config.yaml
num_hidden_layers: 12
hidden_size: 96
num_attention_heads: 2
num_key_value_heads: 1
head_dim: 64
intermediate_size: 576
vocab_size: 8192
hidden_act: "gelu"
norm: "layernorm"
norm_place: "pre"
norm_eps: 1e-05
positions: "learned"
qk_norm: false
attn_scale: 0.125
bias: "none"
tie_word_embeddings: true
parallel_block: false
init: "normal"
init_std_qkv: 0.051
init_std_o: 0.0104
init_std_up: 0.051
init_std_down: 0.0104
optimizer: "soap_variant"
learning_rate: 0.00695
beta1: 0.95
beta2: 0.95
weight_decay: 0.049
lr_head: 0.00914
max_grad_norm: 1.0
warmup_steps: 200
schedule: "wsd"
decay_fraction: 0.726
decay_shape: "linear"
final_lr_fraction: 0.0
batch_tokens: 32768
max_seq_len: 1024
doc_mask: true
train_tokens: 105500000
max_steps: 3220
dataset: "wikipedia_en"
Each number is 50 + 15 x the weight over the matrix's rms, rounded and kept within 0 to 99. Layers, rows and columns count from 0.

# k: layer 3 attention key, 64x96, rms 0.172, rows 27-63, columns 0-31
# q: layer 3 attention query, 128x96, rms 0.188, rows 28-63,92-127, columns 0-31
# v: layer 3 attention value, 64x96, rms 0.294, rows 0-30, columns 0-31
# o: layer 3 attention output (transposed), 128x96, rms 0.261, rows 0-29,64-93, columns 0-31
k27:63 42 49 42 67 56 83 52 77 52 53 36 70 49 69 57 49 51 41 44 78 51 31 27 33 73 35 39 55 74 25 56
q28:71 26 18 42 27 50 53 42 70 14 38 49 63 65 67 50 40 74 39 53 31 78 52 42 38 73 52 44 52 62 45 60
q92:60 32 35 55 55 47 38 37 51 37 56 31 28 41 62 42 65 40 39 74 31 79 40 43 39 62 55 55 62 54 46 52
k28:39 26 41 46 30 75 30 40 49 54 85 86 45 60 49 38 12 67 60 43 14 65 82 33 51 39 42 66 48 57 57 56
q29:66 53 50 54 44 31 37 22 70 25 77 49 56 51 43 57 40 41 45 64 28 52 47 64 41 28 41 50 51 61 71 29
q93:46 64 59 69 45 61 64 52 51 18 39 63 29 48 20 58 28 55 47 47 34 60 67 56 58 42 36 55 48 49 67 62
k29:24 44 21 57 28 46 78 12 91 41 45 30 48 80 33 81 16 58 59 44 39 75 46 32 54 47 43 59 43 43 73 52
q30:47 56 31 73 42 46 53 56 26 55 54 50 46 57 46 53 62 35 65 67 57 41 50 25 62 77 87 54 44 60 68 39
q94:46 60 24 66 32 55 54 18 53 53 49 54 39 65 46 69 44 55 40 46 54 46 31 28 59 61 56 77 44 38 59 30
k30:26 40 73 55 34 33 50 46 54 57 38 30 44 37 27 55 42 41 67 65 37 19 35 55 45 62 53 76 22 41 36 56
q31:58 31 48 42 48 59 67 60 45 50 57 70 53 45 58 59 61 69 54 76 51 71 61 56 45 41 30 37 42 26 37 48
q95:29 48 60 57 43 74 66 61 21 77 22 46 50 23 36 57 57 62 71 51 62 35 70 40 43 68 43 55 41 52 77 48
k31:75 54 54 62 21 40 35 59 35 31 73 50 79 41 36 33 44 24 43 47 70 55 42 61 62 44 48 27 38 50 32 67
q32:62 57 29 62 62 49 51 54 63 77 55 50 63 47 69 34 56 34 48 75 67 40 61 77 27 61 51 51 64 56 50 54
q96:53 55 60 81 33 38 32 50 67 74 59 42 56 35 27 14 68 54 29 55 58 59 38 52 45 63 35 59 40 63 36 30
k32:63 51 34 29 45 67 48 28 35 60 44 24 40 35 47 28 48 57 67 52 65 37 30 46 35 69 50 86 42 26 50 60
q33:61 43 46 45 59 41 26 27 54 28 47 44 66 41 45 65 68 36 39 59 66 48 36 22 27 58 92 59 62 60 61 34
q97:46 55 77 58 40 47 42 61 68 45 69 47 50 56 31 59 76 44 35 54 52 32 69 62 67 40 47 51 55 11 49 51
k33:58 48 47 50 41 61 47 40 62 44 35 54 38 46 63 52 67 47 56 58 36 61 33 54 61 42 84 78 43 46 60 46
q34:50 73 45 32 46 52 69 39 24 30 61 36 44 40 81 58 41 38 69 39 63 54 24 50 38 66 59 47 52 74 47 61
q98:50 38 31 34 43 49 57 60 48 47 57 36 63 48 63 21 33 59 19 53 58 50 49 46 41 54 44 41 47 33 50 52
k34:66 54 46 43 45 37 33 77 60 46 57 36 56 57 42 56 37 46 27 44 66 03 52 59 57 44 71 64 36 35 45 36
q35:45 49 49 82 52 61 54 30 43 55 36 36 41 34 30 35 64 53 59 49 50 15 51 38 42 18 60 61 76 66 62 42
q99:62 39 67 68 44 52 77 63 21 64 56 22 55 45 47 52 30 36 67 29 67 14 65 61 67 43 27 51 45 69 51 50
k35:37 37 19 58 78 44 50 30 54 49 47 36 41 40 59 71 47 48 62 42 48 48 35 40 38 28 57 29 52 50 44 36
q36:72 46 59 56 30 65 38 52 47 28 48 75 50 60 39 59 45 46 50 45 26 33 37 62 38 63 47 58 46 45 52 60
q100:64 47 49 63 46 43 44 56 35 47 54 58 49 24 35 38 58 55 54 30 58 49 38 35 51 35 75 58 29 55 66 79
k36:18 58 43 46 31 51 63 70 17 45 45 54 86 46 41 73 32 67 36 52 54 65 49 44 51 48 44 54 29 39 49 50
q37:69 38 53 50 31 61 35 24 37 46 41 65 27 74 40 90 71 55 65 33 30 55 63 23 71 49 42 47 53 36 56 68
q101:46 64 57 35 54 61 48 28 44 42 41 34 50 57 51 48 62 55 33 43 40 59 43 33 45 43 59 68 56 48 39 75
k37:43 51 28 34 24 47 40 41 43 57 44 31 78 33 53 34 46 78 58 26 34 62 62 39 47 54 30 69 51 61 51 55
q38:60 30 49 44 60 33 50 45 49 27 54 52 50 38 61 47 58 45 51 64 30 88 54 61 62 57 40 47 56 52 22 50
q102:55 45 59 39 54 58 58 55 65 42 21 56 27 30 52 73 32 54 63 71 41 32 67 48 53 49 50 41 41 55 14 48
k38:46 39 26 86 20 70 56 15 33 54 62 60 58 81 45 65 46 39 61 56 49 54 68 33 56 47 49 29 86 41 68 63
q39:60 39 35 48 68 51 28 55 29 41 50 55 61 53 33 46 37 38 47 64 57 67 81 36 57 61 29 37 52 51 54 40
q103:60 60 58 61 79 80 50 67 40 59 75 86 49 41 74 51 55 39 71 62 52 63 62 77 49 58 55 59 63 32 65 64
k39:48 49 63 50 58 61 57 48 37 54 82 43 61 68 49 62 23 56 91 30 85 68 50 33 34 46 43 44 54 74 63 61
q40:37 67 77 50 00 43 62 45 78 69 58 73 39 53 31 22 41 64 63 38 59 50 42 52 62 81 17 65 18 27 38 55
q104:37 65 72 40 32 52 57 61 65 89 49 40 68 61 36 38 51 78 33 68 54 22 54 45 36 51 37 79 56 58 23 45
k40:84 37 83 34 50 27 53 78 37 64 55 74 78 17 69 20 69 65 40 62 76 43 69 80 64 71 49 54 05 56 53 48
q41:11 54 42 48 49 42 52 46 52 38 44 75 55 76 47 59 41 42 52 39 64 55 50 45 39 49 23 64 56 17 13 52
q105:40 40 51 43 57 33 64 51 49 52 48 44 39 34 45 27 51 38 61 36 67 44 52 34 45 47 30 36 61 73 47 53
k41:73 46 52 61 49 69 43 53 22 41 56 75 71 59 52 44 66 68 32 56 53 42 51 54 59 55 28 46 25 61 54 54
q42:51 27 43 76 61 61 53 46 31 51 80 49 38 58 55 46 56 30 45 31 47 56 54 49 53 42 45 38 44 34 46 63
q106:44 25 40 72 52 44 60 42 34 49 66 60 79 36 32 52 55 40 31 34 27 56 53 67 73 47 56 36 58 14 51 57
k42:53 51 21 62 55 47 56 29 27 62 51 41 39 44 63 61 51 72 61 33 59 49 50 41 43 38 52 45 63 67 63 37
q43:70 51 63 68 55 37 51 21 43 44 40 24 67 06 55 27 57 47 47 33 49 52 30 50 49 42 50 03 46 54 47 74
q107:82 55 42 49 14 40 29 68 41 50 58 49 61 49 46 45 22 43 59 55 49 43 48 48 54 50 39 48 21 61 35 52
k43:61 46 32 48 63 45 36 50 39 82 27 41 45 58 62 64 41 34 70 49 54 48 64 62 60 38 24 35 53 60 74 65
q44:29 14 68 23 53 45 64 66 65 51 44 41 48 53 79 56 56 78 33 52 46 71 67 44 54 71 45 83 62 36 39 45
q108:30 26 53 26 51 59 40 47 79 41 42 35 54 55 77 51 69 79 62 81 42 53 38 45 28 61 45 79 47 35 34 41
k44:77 49 62 60 27 61 20 30 44 72 52 59 47 24 48 26 67 48 58 69 08 65 57 60 57 65 51 07 65 68 51 86
q45:29 71 52 45 37 51 48 30 58 71 16 48 42 64 45 44 46 52 47 56 53 40 55 44 53 79 19 67 45 50 24 48
q109:62 55 55 48 56 61 60 48 59 70 66 43 63 52 53 53 66 56 30 64 52 55 37 40 26 58 62 58 55 46 39 45
k45:27 70 83 25 53 65 42 71 33 53 48 62 62 44 57 01 60 55 63 55 49 54 55 51 51 64 44 68 42 57 22 44
q46:38 60 34 72 32 50 50 55 73 75 57 47 63 39 43 38 56 63 39 52 64 46 26 50 58 67 61 58 34 28 28 74
q110:43 55 42 37 51 36 39 70 49 44 68 37 58 72 61 25 34 65 40 22 57 54 48 53 44 55 19 51 58 55 38 69
k46:51 56 64 52 55 50 59 53 26 29 54 55 60 05 66 35 67 40 44 62 41 56 77 81 63 65 28 33 31 60 61 38
q47:25 50 46 56 57 56 58 55 27 41 57 50 56 46 38 38 45 27 28 48 78 34 50 28 40 44 74 64 71 37 37 51
q111:38 51 39 64 48 44 42 83 18 64 40 48 54 58 54 52 33 33 29 54 56 47 42 69 61 43 41 47 42 40 51 41
k47:43 67 56 46 51 52 38 40 27 38 27 41 36 51 32 64 74 55 47 58 35 54 47 64 37 52 63 33 34 34 58 36
q48:64 62 15 60 31 40 51 49 44 48 60 60 30 56 56 45 36 40 44 55 49 25 47 38 41 56 84 64 31 47 58 49
q112:57 82 35 49 47 30 51 64 32 26 31 49 46 23 42 65 42 46 66 50 70 37 60 47 47 61 44 48 39 50 47 63
k48:54 40 51 54 34 30 62 67 53 40 54 41 37 80 34 75 45 57 47 38 37 55 43 53 44 53 36 73 18 50 50 75
q49:29 60 67 20 87 52 50 22 36 41 36 53 35 48 68 49 87 46 68 52 39 68 36 54 58 55 57 66 53 24 48 86
q113:33 72 71 44 40 61 63 42 61 61 34 54 31 44 42 44 28 69 37 37 37 45 51 33 53 45 61 66 47 56 73 69
k49:36 74 44 54 15 33 46 61 67 41 53 24 60 52 43 25 79 41 39 39 29 59 46 60 80 43 29 44 35 63 43 71
q50:52 59 59 41 42 51 53 51 32 36 40 45 49 22 40 44 55 39 43 47 45 25 50 40 58 39 69 14 50 40 70 60
q114:66 48 30 87 24 44 50 38 32 46 33 93 37 53 39 34 54 26 41 34 37 26 39 50 48 34 49 14 69 44 49 39
k50:53 53 48 60 65 37 68 44 39 21 30 43 30 39 46 68 28 15 65 56 50 58 51 54 55 44 43 55 74 51 65 23
q51:73 47 48 63 36 29 64 59 57 10 62 54 56 58 43 72 52 56 38 70 50 67 55 30 44 56 66 63 44 58 53 33
q115:60 45 27 69 52 19 88 68 36 57 54 52 41 56 37 93 49 33 52 65 78 52 60 53 64 94 58 32 60 61 68 61
k51:25 37 71 72 42 54 51 29 84 32 53 65 32 60 47 55 50 41 69 53 29 78 30 41 76 34 54 49 19 45 69 61
q52:52 51 24 54 31 57 60 60 46 78 37 36 42 39 44 49 56 86 46 46 57 14 54 49 34 42 14 62 73 77 59 49
q116:51 49 34 74 22 31 84 28 19 68 79 39 75 18 34 43 51 64 36 47 60 01 37 33 40 50 39 64 31 45 58 89
k52:43 48 27 67 55 33 44 52 68 41 51 71 47 51 56 59 56 36 44 46 74 52 25 68 77 76 58 30 50 25 22 53
q53:47 58 52 53 49 42 71 38 47 45 60 66 47 48 62 38 62 41 83 55 42 47 66 63 67 51 55 32 66 66 76 49
q117:55 85 49 57 39 40 55 66 16 55 34 24 55 57 54 35 57 64 80 38 45 47 53 61 48 54 55 52 69 49 83 27
k53:41 42 21 29 36 28 65 74 49 28 54 48 64 66 48 48 27 61 07 47 62 80 50 62 55 47 21 54 68 26 58 46
q54:58 61 38 71 69 26 39 63 42 52 53 63 62 52 36 70 36 59 54 39 68 47 47 53 45 63 38 48 41 33 21 58
q118:33 44 50 79 61 19 74 61 48 61 42 44 78 68 45 52 45 64 49 56 42 23 55 68 69 50 69 71 35 38 50 39
k54:41 45 26 71 33 23 67 43 32 41 56 44 34 72 41 50 57 34 43 45 44 47 40 50 55 46 53 38 47 06 47 29
q55:35 68 75 61 56 50 43 30 48 41 61 65 43 34 54 35 61 56 69 49 80 58 72 60 39 49 51 58 42 39 34 40
q119:51 64 59 64 35 65 33 44 53 75 86 56 80 42 30 29 42 20 25 40 41 45 15 43 51 34 44 57 03 56 61 74
k55:63 58 66 40 51 54 89 81 31 36 37 52 65 47 73 49 54 70 41 62 67 51 42 62 58 92 72 50 29 34 55 67
q56:60 55 89 46 47 45 49 68 38 82 72 66 64 37 34 58 79 40 68 40 59 64 56 42 67 46 41 35 27 53 50 63
q120:56 45 72 53 38 48 25 40 37 94 48 44 65 55 68 24 60 35 36 23 71 63 46 55 16 30 39 31 64 56 59 68
k56:50 56 66 34 38 66 31 51 32 44 53 33 52 29 43 45 58 34 37 28 53 55 44 72 68 46 42 49 52 42 67 38
q57:35 56 46 46 42 63 59 45 33 55 47 67 45 59 56 59 34 50 44 28 61 61 40 48 59 38 59 58 51 50 45 56
q121:51 70 76 72 26 65 56 35 61 38 50 45 39 52 62 60 30 50 29 50 47 67 49 37 32 57 50 41 54 59 54 58
k57:59 73 76 51 58 46 08 44 62 59 27 45 59 52 53 34 40 58 57 34 42 43 64 39 48 64 49 55 40 45 26 44
q58:53 54 46 33 30 47 56 56 82 62 73 63 65 63 46 20 37 52 20 42 83 26 46 38 54 46 48 37 54 49 62 52
q122:41 50 41 65 36 47 34 53 33 22 45 61 41 45 28 20 37 48 40 29 76 44 50 36 40 42 54 47 56 35 62 49
k58:53 74 50 53 57 47 47 40 46 41 40 62 51 48 48 89 35 42 41 67 65 59 67 44 52 57 51 86 26 80 52 26
q59:34 52 40 53 48 43 51 28 51 41 48 29 22 59 29 70 34 64 50 33 30 47 49 67 55 50 38 55 45 68 87 19
q123:61 70 36 55 49 43 73 42 49 16 49 48 49 64 43 35 41 53 62 47 59 53 69 76 41 64 38 42 37 38 48 43
k59:52 68 53 53 61 49 68 55 77 64 46 70 37 74 58 81 44 54 41 53 42 83 20 31 44 43 48 55 51 51 38 53
q60:72 46 48 68 60 53 29 38 23 10 41 53 45 50 60 69 56 45 45 46 47 66 23 32 70 20 54 49 52 72 53 53
q124:48 46 36 49 76 43 52 58 43 31 47 41 41 50 74 63 64 43 54 40 42 57 44 47 70 48 48 32 47 71 45 62
k60:53 48 28 56 49 58 58 53 40 65 33 53 62 53 61 59 59 68 33 51 32 40 67 44 46 27 56 62 69 68 74 40
q61:51 51 37 53 41 59 38 64 44 62 48 40 49 45 44 49 38 53 53 57 52 33 49 49 52 48 35 53 68 61 52 42
q125:52 45 42 39 64 49 62 53 56 48 38 56 50 46 66 65 59 40 60 39 65 16 59 71 49 45 41 35 58 22 37 21
k61:39 43 62 50 64 53 54 26 38 74 52 42 41 40 45 59 73 40 55 54 45 46 52 42 42 34 63 39 69 58 49 40
q62:68 67 63 32 45 59 52 54 45 50 56 39 48 57 55 53 60 46 42 64 60 51 77 58 39 45 26 45 62 54 62 29
q126:63 64 64 52 46 45 78 70 48 46 39 20 52 33 58 71 40 27 89 74 54 69 77 42 62 63 46 62 50 55 41 74
k62:34 40 55 30 50 51 57 53 52 55 51 82 28 81 51 56 71 51 66 46 69 90 59 57 29 47 38 22 48 62 59 78
q63:35 27 28 53 74 52 44 47 39 53 41 05 74 51 79 67 50 33 44 64 53 57 55 48 63 37 68 41 74 55 66 24
q127:16 46 46 62 66 55 53 64 61 36 40 44 32 71 26 70 29 69 79 83 69 32 72 59 78 57 58 29 73 59 54 26
k63:50 29 56 66 27 58 61 23 76 85 14 19 33 73 67 90 47 45 74 76 32 60 36 35 49 33 56 50 78 53 38 53
v0:60 29 40 58 63 61 52 59 37 40 67 38 62 62 32 50 35 62 43 46 46 41 45 49 37 41 66 59 52 63 93 43
o0:35 49 47 38 40 42 61 43 49 62 35 45 44 48 46 56 44 60 52 44 55 35 54 58 61 54 33 51 60 52 59 47
o64:50 62 66 39 49 49 67 40 60 37 50 53 37 48 82 53 33 27 59 35 78 55 66 59 38 60 34 25 72 45 27 40
v1:38 70 49 35 70 39 53 40 29 20 58 43 52 60 69 43 43 51 39 74 92 55 51 64 57 44 50 55 25 47 55 58
o1:35 68 58 81 57 48 68 52 62 38 38 41 80 50 42 70 32 41 90 59 61 67 47 24 50 62 50 61 44 33 40 57
o65:58 26 55 21 48 45 38 45 63 69 39 59 28 62 43 48 76 68 37 22 41 35 43 46 69 52 40 34 53 65 30 57
v2:69 59 53 53 35 37 66 50 62 57 68 54 50 59 27 39 48 51 55 50 98 28 24 46 52 26 29 69 50 47 30 56
o2:41 38 56 66 70 49 40 68 26 64 51 68 70 60 61 56 80 14 85 32 70 48 50 47 30 41 65 25 51 52 46 61
o66:47 49 28 44 42 64 35 52 43 23 45 41 48 62 51 47 51 58 39 27 42 79 82 53 36 55 38 43 61 62 57 52
v3:54 66 39 56 55 57 87 55 44 24 29 68 64 32 52 73 28 20 57 12 44 44 59 39 64 36 58 50 55 50 71 43
o3:57 24 63 28 64 72 24 48 29 49 49 40 35 81 64 35 45 55 57 36 57 60 57 50 53 65 46 41 55 48 53 65
o67:49 41 34 56 50 15 46 62 64 62 75 46 59 42 51 62 39 89 36 71 53 75 49 50 52 48 39 88 26 56 58 58
v4:61 48 54 39 27 43 66 54 68 34 30 50 67 00 31 65 40 65 71 70 64 36 56 23 62 38 45 43 48 73 54 48
o4:54 43 43 16 52 63 41 41 44 29 60 55 44 78 60 29 35 49 21 56 53 44 42 45 33 72 26 98 37 55 46 37
o68:25 45 60 83 66 49 51 39 42 82 74 57 46 76 44 37 37 56 54 31 35 37 56 69 57 41 47 43 59 32 45 60
v5:57 45 50 50 63 63 39 29 14 41 52 36 60 51 49 93 51 43 55 69 40 24 51 32 65 47 72 39 55 50 31 45
o5:53 46 50 34 43 59 40 73 72 78 33 44 50 29 58 48 52 99 70 46 48 28 41 46 64 33 33 33 59 42 52 37
o69:41 93 57 42 53 50 62 52 55 46 75 35 60 71 41 23 40 30 26 45 20 83 35 54 33 53 51 86 16 79 64 54
v6:36 57 42 60 71 50 59 55 52 64 29 77 76 89 42 36 27 53 57 54 46 62 50 50 65 46 52 47 43 46 47 49
o6:57 48 59 52 18 50 21 66 65 49 68 58 42 70 48 39 30 60 52 56 67 38 73 52 44 35 42 71 45 51 25 34
o70:58 44 20 31 34 34 45 42 40 41 30 15 21 17 43 55 54 59 43 31 26 47 51 37 71 69 56 64 37 62 77 60
v7:71 42 63 57 51 56 62 44 65 64 60 60 54 35 61 68 47 67 58 30 61 51 38 42 62 47 48 32 49 64 57 43
o7:29 71 68 60 50 53 32 49 48 36 58 47 37 43 57 22 50 38 46 81 34 61 44 51 41 59 64 69 27 24 61 43
o71:27 35 41 34 48 37 52 65 51 44 89 48 48 68 50 32 44 56 59 56 43 35 42 73 55 60 20 54 42 27 27 56
v8:35 43 36 23 43 74 53 24 59 17 60 39 68 35 58 58 56 51 52 68 54 55 60 60 59 59 60 21 38 74 39 41
o8:42 68 57 55 50 43 70 59 58 74 65 60 41 65 37 74 48 65 58 24 45 55 51 60 51 42 36 80 20 52 44 64
o72:45 24 66 48 59 30 59 62 39 66 63 36 57 57 43 37 15 46 36 42 51 33 50 36 51 67 56 85 60 32 67 43
v9:52 42 73 52 27 36 69 47 45 65 63 42 71 38 68 43 32 40 36 58 54 60 39 54 55 43 55 75 33 18 53 51
o9:36 45 48 50 60 49 67 53 42 42 63 36 57 48 46 31 44 57 63 53 63 43 56 74 37 58 52 29 40 42 40 60
o73:67 71 27 45 99 42 43 62 64 60 37 80 36 59 51 56 76 59 48 48 51 27 38 43 35 34 27 22 66 74 27 39
v10:59 32 48 36 46 50 27 52 42 46 66 41 42 72 14 42 56 61 55 69 99 59 36 59 65 32 60 31 38 24 65 56
o10:56 53 48 75 20 46 72 47 55 65 55 48 65 60 53 38 55 54 76 34 63 45 61 52 42 55 48 65 42 33 57 37
o74:45 64 29 53 25 51 52 59 41 36 54 54 59 33 64 46 30 35 51 51 41 33 53 63 11 69 56 50 60 60 34 43
v11:62 65 59 76 70 37 55 34 47 81 38 91 31 56 68 63 45 43 62 44 52 54 66 78 33 81 73 45 41 44 55 29
o11:37 41 32 62 52 54 50 41 60 50 57 28 59 39 43 46 45 30 35 66 66 32 79 65 57 31 62 79 79 37 32 54
o75:86 54 43 43 42 21 50 66 37 41 32 41 67 36 48 66 43 73 41 46 31 48 49 34 55 40 20 38 35 48 60 64
v12:32 50 41 35 21 32 69 62 65 49 46 49 66 64 65 67 61 36 55 35 65 66 41 41 29 53 63 41 60 48 69 57
o12:62 59 72 70 54 58 38 34 49 48 42 49 42 42 63 34 37 68 53 58 39 85 65 45 60 55 40 55 57 40 43 72
o76:59 37 47 60 64 58 56 40 63 56 35 40 23 33 40 56 46 65 76 63 59 30 35 68 41 50 34 41 34 44 40 69
v13:62 37 52 53 48 48 60 41 35 65 55 31 53 54 57 59 49 42 50 55 65 45 56 38 61 38 41 75 47 49 43 33
o13:57 52 78 68 40 70 35 54 67 43 55 58 32 57 51 33 47 47 44 61 48 72 47 57 38 66 54 23 61 60 53 48
o77:34 59 34 43 73 64 34 61 53 16 50 69 74 63 58 49 52 53 46 38 41 64 39 33 57 72 44 38 48 57 35 45
v14:64 75 41 55 52 77 41 68 49 40 59 66 65 47 48 39 57 22 63 49 45 32 48 62 13 45 72 45 62 57 27 68
o14:51 37 56 55 57 50 66 45 60 99 60 26 66 10 53 30 71 73 54 59 51 45 59 52 78 25 60 77 53 43 65 43
o78:53 34 59 31 60 56 71 42 47 41 52 41 22 38 46 62 58 70 64 57 46 46 57 61 50 42 37 42 62 49 76 45
v15:64 52 62 66 34 24 48 06 35 33 32 47 45 52 39 74 31 42 66 36 49 66 65 50 39 59 56 55 51 43 77 47
o15:54 27 53 56 58 50 49 52 44 46 44 50 38 43 38 61 47 32 42 54 59 56 65 33 67 52 44 45 73 48 50 59
o79:49 71 53 48 57 54 42 70 42 81 68 76 54 60 96 22 55 57 23 56 74 51 41 70 71 57 23 31 44 65 27 48
v16:66 61 34 35 59 44 66 38 62 40 74 47 44 56 68 56 43 46 50 55 61 65 71 46 72 71 67 58 55 42 70 32
o16:52 38 76 68 19 60 56 70 46 41 46 70 65 78 26 52 41 29 51 38 60 63 79 40 74 65 61 50 55 48 53 43
o80:58 42 68 48 36 40 58 63 84 66 53 62 77 46 25 67 61 45 40 50 68 49 53 56 28 56 20 74 43 45 36 42
v17:29 46 59 46 56 36 46 38 45 30 80 65 48 58 66 67 46 49 63 42 56 57 76 55 60 58 46 63 59 36 53 66
o17:53 42 57 55 73 55 57 40 62 43 62 62 54 54 39 52 72 49 41 56 18 93 36 40 47 44 58 37 64 58 49 62
o81:60 64 36 37 26 45 22 77 71 70 20 48 80 61 39 34 37 63 52 41 54 57 48 43 48 66 52 85 33 41 48 40
v18:24 33 48 38 79 53 64 44 48 48 46 80 50 48 49 62 44 48 36 74 55 71 62 26 69 51 57 43 56 55 29 31
o18:41 77 29 44 62 14 56 62 32 47 28 53 45 38 29 38 25 50 50 49 68 56 24 52 41 56 29 65 49 58 46 66
o82:64 56 12 39 18 69 67 70 46 54 54 25 60 57 40 68 64 63 52 42 39 38 24 39 37 49 73 58 39 65 70 64
v19:70 37 50 74 44 45 56 51 41 65 40 20 38 55 67 58 67 59 31 62 42 78 75 36 66 51 62 33 37 65 49 46
o19:43 65 23 44 03 75 57 72 58 47 78 62 62 56 48 20 35 22 75 59 45 41 19 40 46 74 51 61 12 27 45 34
o83:11 87 83 41 61 67 51 43 20 75 53 54 49 40 32 65 32 61 32 58 36 42 43 59 38 53 45 42 43 49 40 35
v20:57 61 46 62 63 57 29 24 52 87 41 35 46 54 35 44 56 25 34 43 69 66 52 45 37 40 25 70 27 56 47 46
o20:59 33 47 49 41 65 38 71 49 70 70 63 46 55 44 71 45 42 68 30 54 50 62 61 45 65 46 15 38 53 58 44
o84:61 65 65 61 71 47 31 44 42 00 57 69 55 43 68 47 59 65 57 71 55 48 26 36 46 48 75 63 59 35 36 26
v21:57 26 45 24 44 39 68 54 36 35 47 52 22 52 66 79 66 40 44 47 33 60 44 76 52 69 65 35 45 48 46 50
o21:61 52 24 58 48 56 21 47 57 54 14 63 86 48 54 42 36 58 39 41 52 60 31 11 44 25 31 52 40 41 61 58
o85:46 62 66 52 52 53 45 80 61 41 56 36 56 41 37 50 31 89 74 40 87 68 61 62 65 51 30 33 68 35 41 56
v22:23 58 41 42 61 21 39 59 55 60 57 65 45 68 64 58 53 65 35 62 77 52 46 28 41 46 59 54 49 55 63 68
o22:71 54 54 47 06 56 52 54 70 52 30 24 61 23 52 40 55 64 72 55 38 44 47 63 42 85 44 77 44 19 55 61
o86:66 75 52 60 37 42 52 58 67 59 44 60 62 46 30 40 40 38 68 60 38 55 33 50 61 54 48 51 39 42 43 21
v23:71 24 46 39 42 11 51 75 59 12 37 47 42 86 38 56 38 33 27 87 27 55 54 42 48 50 34 32 60 53 52 56
o23:60 63 39 70 62 49 30 71 33 38 37 44 63 27 60 57 25 40 58 37 66 38 69 41 26 31 42 42 48 52 52 46
o87:35 61 64 49 41 43 73 39 36 99 68 48 67 47 50 71 60 82 44 17 75 59 50 62 59 71 57 51 32 14 48 46
v24:50 71 40 82 63 48 33 50 51 53 69 43 62 61 68 36 39 82 37 72 61 49 44 48 47 47 36 32 44 56 59 43
o24:50 56 58 40 48 49 61 64 42 75 38 44 48 28 51 69 41 31 89 81 49 27 52 30 36 57 59 88 53 42 52 60
o88:31 59 46 42 46 32 44 30 58 56 42 49 44 72 42 52 55 32 36 18 56 44 69 62 35 35 47 54 46 36 41 39
v25:69 63 67 56 53 47 43 50 74 75 62 79 43 53 66 43 77 59 48 44 22 45 34 41 63 62 34 57 37 54 48 52
o25:38 31 52 40 52 36 60 39 45 56 29 34 66 50 38 59 30 44 34 56 63 25 51 52 62 53 72 46 52 08 76 61
o89:34 62 32 63 43 49 58 46 42 25 54 29 49 47 45 50 23 64 46 62 58 45 75 68 46 23 58 62 57 75 77 48
v26:53 51 24 42 52 66 44 34 66 62 40 67 42 48 45 45 43 59 58 62 60 37 69 35 47 41 23 40 26 43 62 58
o26:42 50 49 44 23 39 42 53 45 37 41 43 57 68 38 58 47 61 62 67 36 81 54 35 54 73 60 63 49 40 69 57
o90:58 31 62 76 57 53 51 31 44 49 53 45 66 39 52 40 61 42 38 60 53 50 44 52 53 51 96 68 59 49 63 37
v27:58 73 63 39 47 36 38 29 68 46 61 42 30 34 01 39 47 36 44 33 51 55 62 64 63 86 55 88 51 46 52 50
o27:34 27 50 58 77 76 31 61 29 75 60 89 49 62 47 52 71 51 36 39 72 36 29 56 50 32 21 13 60 61 40 40
o91:67 41 42 57 36 71 74 75 52 62 39 54 42 18 66 32 40 48 64 56 51 29 36 21 58 29 55 30 68 44 39 45
v28:34 61 62 44 57 78 51 39 60 64 47 55 56 50 64 41 26 56 43 11 46 30 43 38 39 42 57 36 39 56 37 49
o28:50 31 91 32 68 28 36 62 43 57 67 80 35 70 46 60 92 65 67 57 70 45 62 56 58 23 19 42 56 37 69 46
o92:63 50 55 65 39 53 47 41 48 36 73 38 28 63 49 60 12 56 26 72 39 60 57 69 61 49 35 72 54 37 59 46
v29:44 48 57 42 52 59 51 60 42 18 72 55 64 37 62 64 42 16 54 49 37 29 53 59 64 58 32 76 60 60 59 61
o29:46 51 58 75 55 52 53 57 65 59 21 61 33 35 20 58 36 62 59 44 64 47 40 50 67 53 52 13 52 50 59 62
o93:69 36 29 39 43 50 33 25 50 55 73 22 51 55 63 26 55 80 23 37 44 47 53 63 54 27 24 64 37 50 36 52
v30:71 99 50 39 45 66 65 45 50 30 39 65 31 60 34 53 23 29 52 46 27 39 75 45 63 51 30 62 51 39 39 58